Part of a small language model's weights: width 160, MLP 320 SwiGLU.
Each number is 200 + 40 x the weight over its row's rms, rounded and kept within 0 to 999. Layers, rows and columns count from 0. The size before them is the row's rms in percent of the matrix's.

# layer 10 MLP down, 160x320, rms 0.0392, rows 122-159, columns 240-319
101,162,207,162,228,190,197,155,191,215,234,231,208,209,208,212,179,98,167,137,212,270,179,182,160,267,176,217,225,206,202,226,197,263,222,219,269,140,198,207,218,232,162,235,176,177,225,203,206,252,237,184,204,124,193,230,152,217,257,119,226,192,132,214,203,227,181,193,126,270,210,283,211,282,226,172,218,166,202,204,254
098,187,179,216,222,156,257,152,243,214,162,235,177,276,219,150,241,224,179,187,209,174,124,126,189,159,195,161,142,202,208,196,203,119,240,174,222,161,217,200,181,224,216,189,206,255,226,187,213,214,184,186,162,194,201,224,155,260,197,229,245,199,164,237,142,221,213,244,225,228,224,215,174,147,190,188,176,212,196,199,230
097,171,194,240,262,159,225,173,218,193,276,172,150,131,254,175,152,154,171,207,209,123,207,276,241,237,173,181,229,134,199,238,233,187,217,183,202,220,231,204,201,232,158,198,201,227,226,249,160,193,183,185,204,269,127,182,207,203,262,200,235,253,274,152,145,252,218,210,167,202,164,125,168,187,119,126,195,197,177,212,160
092,182,213,234,253,178,239,173,324,214,62,106,180,169,178,188,177,199,219,186,206,235,171,157,158,239,254,197,212,233,202,132,203,184,277,277,205,206,243,160,208,190,158,270,178,213,184,157,227,191,235,213,203,184,201,183,221,184,211,218,299,173,161,197,247,191,168,189,203,208,189,265,153,130,188,207,170,199,225,208,200
092,225,176,191,223,212,165,171,276,292,189,211,283,232,160,187,147,286,135,191,259,211,186,165,198,259,211,182,196,210,185,200,225,236,223,233,158,249,312,166,202,244,239,213,220,223,206,222,148,158,213,171,272,184,228,194,235,218,218,187,125,202,147,208,260,177,213,197,229,154,186,236,168,198,198,157,181,184,245,225,140
100,232,151,157,185,133,160,143,211,148,130,226,176,136,180,215,249,196,150,236,162,186,196,180,172,219,171,208,197,184,211,255,214,235,161,154,184,191,162,218,208,203,126,198,240,155,195,203,185,210,185,171,178,167,179,190,229,224,135,220,162,202,224,117,271,248,204,225,264,239,134,218,152,173,157,209,186,141,194,236,192
098,183,171,210,249,214,184,150,179,100,304,211,106,235,241,245,160,173,196,213,208,218,239,280,238,232,209,156,243,184,199,144,185,167,235,223,120,181,146,161,256,142,179,222,209,238,188,142,250,203,191,155,174,272,164,210,167,116,168,166,222,201,242,143,148,180,261,199,179,184,145,223,226,162,206,161,153,245,199,237,231
100,274,182,253,170,154,172,189,222,258,191,188,210,274,152,188,130,203,217,184,259,220,177,190,155,176,190,200,156,169,160,215,128,216,149,189,206,188,213,197,193,223,192,188,241,212,189,139,261,213,203,220,151,201,231,210,242,195,203,224,236,202,241,136,222,292,201,264,193,245,236,163,224,135,104,222,157,195,182,159,234
098,230,93,241,184,166,219,198,194,171,169,179,177,129,179,254,243,169,182,255,185,109,150,197,203,241,166,196,205,247,198,258,241,137,206,183,184,190,148,190,280,108,161,154,163,186,220,201,230,207,248,206,218,194,234,232,209,196,250,296,225,227,212,205,135,168,186,159,150,144,162,182,174,202,249,138,240,217,173,156,173
091,225,216,231,304,157,279,211,179,224,233,156,189,130,209,221,212,168,173,128,167,260,197,134,147,226,193,185,260,162,157,178,266,198,161,128,186,260,277,150,172,190,98,153,147,192,191,234,206,174,136,237,172,258,176,198,199,293,193,264,123,268,316,175,163,264,170,201,219,225,242,159,188,254,261,134,140,177,229,241,186
103,182,169,192,221,241,184,230,250,209,178,121,221,244,233,154,135,176,197,238,181,183,252,223,160,175,213,109,214,189,204,209,232,159,267,226,204,199,218,213,141,123,194,184,230,216,182,229,223,205,221,158,139,151,197,206,149,198,279,237,206,195,199,118,254,256,173,142,241,225,161,214,226,206,159,183,184,184,252,198,200
101,181,185,240,230,169,114,241,204,224,203,230,168,245,198,156,188,216,202,243,182,159,178,246,180,154,224,230,127,254,252,229,245,232,191,187,202,162,175,234,188,173,149,204,201,187,155,252,157,283,238,242,71,179,154,264,191,260,143,182,183,232,210,217,230,153,170,138,226,151,212,205,233,241,244,212,256,245,154,168,183
119,248,204,191,217,181,187,230,209,176,184,181,189,262,188,126,229,251,176,217,157,258,186,211,273,168,225,192,201,229,199,219,224,175,232,207,176,164,193,182,177,228,180,201,211,130,217,214,184,222,252,234,180,297,158,246,192,258,120,160,250,256,204,155,193,209,183,219,192,208,241,117,203,133,227,223,188,87,180,196,313
109,209,216,166,209,132,208,187,163,147,234,289,252,181,235,200,166,221,233,250,150,224,251,219,204,171,193,198,230,197,195,127,270,205,270,152,271,197,238,262,215,268,199,160,218,220,216,157,233,222,184,176,235,258,194,207,240,106,211,140,220,193,206,190,194,166,183,179,199,188,126,234,200,242,271,229,155,198,224,153,189
107,244,181,185,193,208,184,216,215,163,184,171,177,137,177,158,260,179,305,178,152,239,247,241,281,223,192,224,215,135,164,147,162,214,160,217,219,227,247,201,213,215,209,160,270,217,273,212,138,151,214,282,192,216,166,176,203,237,191,212,204,113,210,184,125,207,220,304,159,165,171,166,117,131,239,323,207,151,168,242,178
083,188,215,144,253,155,195,224,131,209,191,158,218,275,181,258,130,295,219,187,200,160,195,235,183,302,225,220,95,179,212,223,237,55,223,206,120,208,224,182,78,194,218,189,224,168,198,181,243,204,188,248,179,233,222,230,277,179,189,169,191,222,266,205,155,186,161,102,228,174,218,242,208,228,262,227,206,203,172,207,176
099,249,177,211,209,159,210,194,202,192,132,250,154,241,195,173,173,224,191,168,289,196,256,244,229,236,264,158,178,285,168,121,273,247,182,175,161,218,162,301,169,180,188,233,202,196,174,187,252,157,172,248,205,206,176,187,196,235,238,201,228,81,180,173,247,188,254,180,188,184,245,227,192,239,197,164,162,147,232,158,152
102,181,205,151,146,170,160,229,198,191,111,119,199,148,198,155,142,265,115,202,130,227,208,302,182,274,226,184,208,214,172,208,171,242,207,171,203,156,135,223,202,112,210,200,188,183,235,242,125,201,257,137,162,324,107,222,140,162,247,233,217,186,195,198,156,239,184,171,246,190,176,271,219,269,236,265,175,216,203,151,251
098,206,171,217,232,199,155,217,223,200,254,227,237,174,220,239,202,180,230,135,151,229,222,213,216,199,153,200,258,163,208,183,195,105,265,236,154,225,181,189,170,224,189,225,209,224,234,181,226,213,239,164,265,146,188,172,228,122,114,216,254,284,218,211,178,224,172,190,212,231,233,228,185,127,141,275,187,209,196,254,182
093,206,231,194,226,200,306,219,227,173,181,231,229,162,236,205,238,193,227,192,281,228,230,204,210,202,188,163,223,232,201,168,164,234,217,145,220,204,135,205,222,204,244,235,248,230,217,189,261,174,231,223,203,188,190,206,203,151,245,217,210,123,217,224,198,215,237,237,234,218,166,179,210,252,206,209,207,134,144,199,152
098,225,178,221,168,229,173,149,206,245,214,137,160,178,176,167,187,173,198,189,200,168,217,163,212,201,161,161,216,262,165,185,176,164,233,229,207,242,210,170,226,131,227,137,228,144,112,164,179,191,247,274,182,196,205,219,216,246,177,217,231,192,239,162,227,117,170,195,211,212,254,137,164,109,318,204,169,202,201,182,233
105,163,199,190,239,192,207,174,129,292,247,250,173,207,169,241,252,183,256,142,163,189,176,197,248,185,177,249,236,268,211,224,173,166,219,279,99,204,243,214,325,179,170,173,109,254,209,182,185,212,154,172,155,199,209,206,179,268,194,186,154,191,140,209,198,245,256,221,144,232,177,208,208,271,198,223,162,86,254,250,191
109,207,227,226,212,175,189,252,205,243,234,112,220,193,194,139,245,157,141,247,142,138,159,155,215,223,230,122,215,256,258,181,193,256,226,158,224,180,128,170,165,121,199,222,255,181,228,184,229,196,237,206,172,158,241,204,156,232,241,224,229,238,138,216,215,197,171,105,221,192,206,145,229,143,236,150,252,168,172,126,84
103,271,173,110,185,223,187,208,255,125,199,239,205,164,217,245,195,202,142,167,205,259,192,148,166,170,186,214,256,144,175,150,161,269,210,170,179,261,147,220,166,242,162,188,218,161,193,216,261,165,196,161,220,215,205,147,238,209,184,218,232,228,80,144,186,245,271,206,203,232,149,227,178,239,152,215,179,180,185,246,275
095,229,179,153,242,239,201,130,195,276,110,169,178,207,201,195,169,93,147,172,215,216,216,259,268,259,189,223,256,221,167,182,222,178,129,218,253,216,218,158,184,204,186,151,196,278,195,200,134,173,205,240,175,166,181,186,250,170,201,149,189,249,235,192,196,150,235,196,223,237,95,214,180,269,170,178,243,277,232,234,151
094,271,241,241,134,170,176,183,157,175,206,204,246,193,190,241,179,253,168,179,214,153,184,170,177,189,219,191,163,200,236,257,304,166,232,237,208,184,243,222,234,260,184,188,194,265,184,232,204,184,246,223,254,173,185,227,240,198,310,212,169,201,194,170,203,222,213,228,227,188,200,235,219,205,199,86,284,126,159,189,190
102,186,236,205,207,167,223,160,205,259,201,205,196,197,222,138,248,145,256,148,232,278,234,183,169,163,212,183,230,156,181,169,269,157,277,144,181,202,139,207,201,223,285,161,172,197,236,182,186,217,289,238,153,209,268,229,219,214,283,161,185,184,235,242,180,176,237,235,251,198,226,213,251,222,214,209,278,170,143,160,266
093,133,156,241,170,166,189,196,122,202,255,260,268,257,197,246,159,196,174,208,230,187,165,183,148,218,220,206,214,194,172,165,214,227,170,171,157,228,151,189,183,255,158,205,221,218,215,290,201,207,148,186,226,211,184,240,174,154,137,254,181,159,166,101,201,200,189,214,233,188,154,240,208,224,225,184,224,215,198,174,148
104,168,159,158,190,188,186,97,184,255,175,177,211,233,181,201,214,254,185,224,118,224,184,184,191,247,167,159,203,220,218,204,150,161,205,150,175,207,267,211,176,268,194,308,184,156,308,174,144,171,197,185,296,237,99,175,244,208,215,217,134,221,203,229,173,159,173,88,237,108,234,184,211,159,204,225,219,167,228,219,152
103,196,185,143,202,183,198,256,288,267,218,188,298,157,204,262,179,193,158,132,167,206,246,220,190,256,165,170,185,193,203,150,175,204,249,239,229,194,189,277,221,227,182,163,254,193,197,229,284,204,227,227,224,125,185,194,172,234,204,150,153,207,243,164,157,273,215,143,187,287,223,247,199,274,200,253,212,228,218,246,187
105,235,207,184,183,105,284,192,181,201,176,222,108,230,218,162,252,241,207,182,182,242,230,253,158,210,207,208,158,210,164,200,149,201,229,168,232,215,219,182,298,248,197,223,178,200,232,174,181,217,146,159,211,208,148,182,176,263,145,212,199,242,185,183,159,266,183,134,186,205,210,207,226,183,208,251,184,201,191,287,237
098,209,200,157,247,238,232,227,189,197,222,215,130,253,180,209,187,197,286,209,173,231,248,145,154,120,196,222,168,143,157,231,168,125,211,161,190,266,297,270,227,255,240,210,176,205,233,214,211,137,212,189,168,145,146,167,202,291,210,244,196,229,132,138,226,198,219,131,200,202,210,165,161,180,290,215,174,199,203,305,248
096,194,165,227,235,239,174,231,204,228,212,184,195,232,243,183,203,185,209,196,141,170,135,242,204,260,136,181,151,191,179,242,134,242,227,184,233,250,136,210,173,214,186,169,205,153,110,268,166,235,225,238,109,217,154,214,198,236,234,265,219,185,237,212,192,247,180,216,164,267,105,156,211,231,191,200,145,213,227,169,118
092,142,153,175,230,98,161,192,258,209,193,228,233,246,177,202,237,207,179,132,172,299,150,174,174,150,179,220,167,202,218,219,232,250,242,215,192,166,175,285,189,188,234,168,229,206,150,177,157,202,171,197,233,201,204,233,236,207,217,152,157,286,246,224,228,199,156,145,260,252,209,191,228,258,207,225,144,238,199,191,206
103,174,207,201,203,239,215,141,209,213,186,187,188,243,208,177,176,217,237,217,195,223,200,187,214,188,241,147,210,233,122,189,212,279,221,137,255,245,262,204,240,192,185,215,193,230,181,172,179,139,144,192,271,230,117,167,139,131,193,294,183,229,190,220,230,257,186,230,223,206,227,199,165,145,160,254,138,217,205,269,193
103,215,191,253,176,236,190,198,220,173,209,183,215,198,176,171,227,200,177,225,206,227,206,242,217,210,263,157,213,278,207,213,291,168,173,209,197,204,217,208,204,205,174,161,144,242,223,130,141,207,212,208,245,212,190,191,204,200,167,243,188,272,268,229,187,211,133,171,173,208,227,220,125,153,206,196,252,206,222,188,100
088,214,227,107,184,84,152,195,182,199,187,207,181,98,181,193,174,139,144,207,193,143,168,197,193,98,213,195,186,242,171,240,165,313,201,110,55,220,243,224,352,228,196,181,235,171,205,202,160,182,185,191,232,206,184,164,266,228,166,196,167,270,135,187,186,129,221,173,180,131,285,213,213,213,163,206,249,195,204,142,217
090,169,258,126,166,213,210,292,195,135,185,182,184,127,173,244,268,240,153,224,232,164,223,163,252,192,173,255,153,193,197,273,132,262,235,289,193,184,183,215,188,232,245,206,248,134,193,116,307,214,146,227,244,194,195,201,218,229,315,184,139,203,249,211,204,172,265,172,200,257,207,153,217,209,243,238,191,177,198,175,144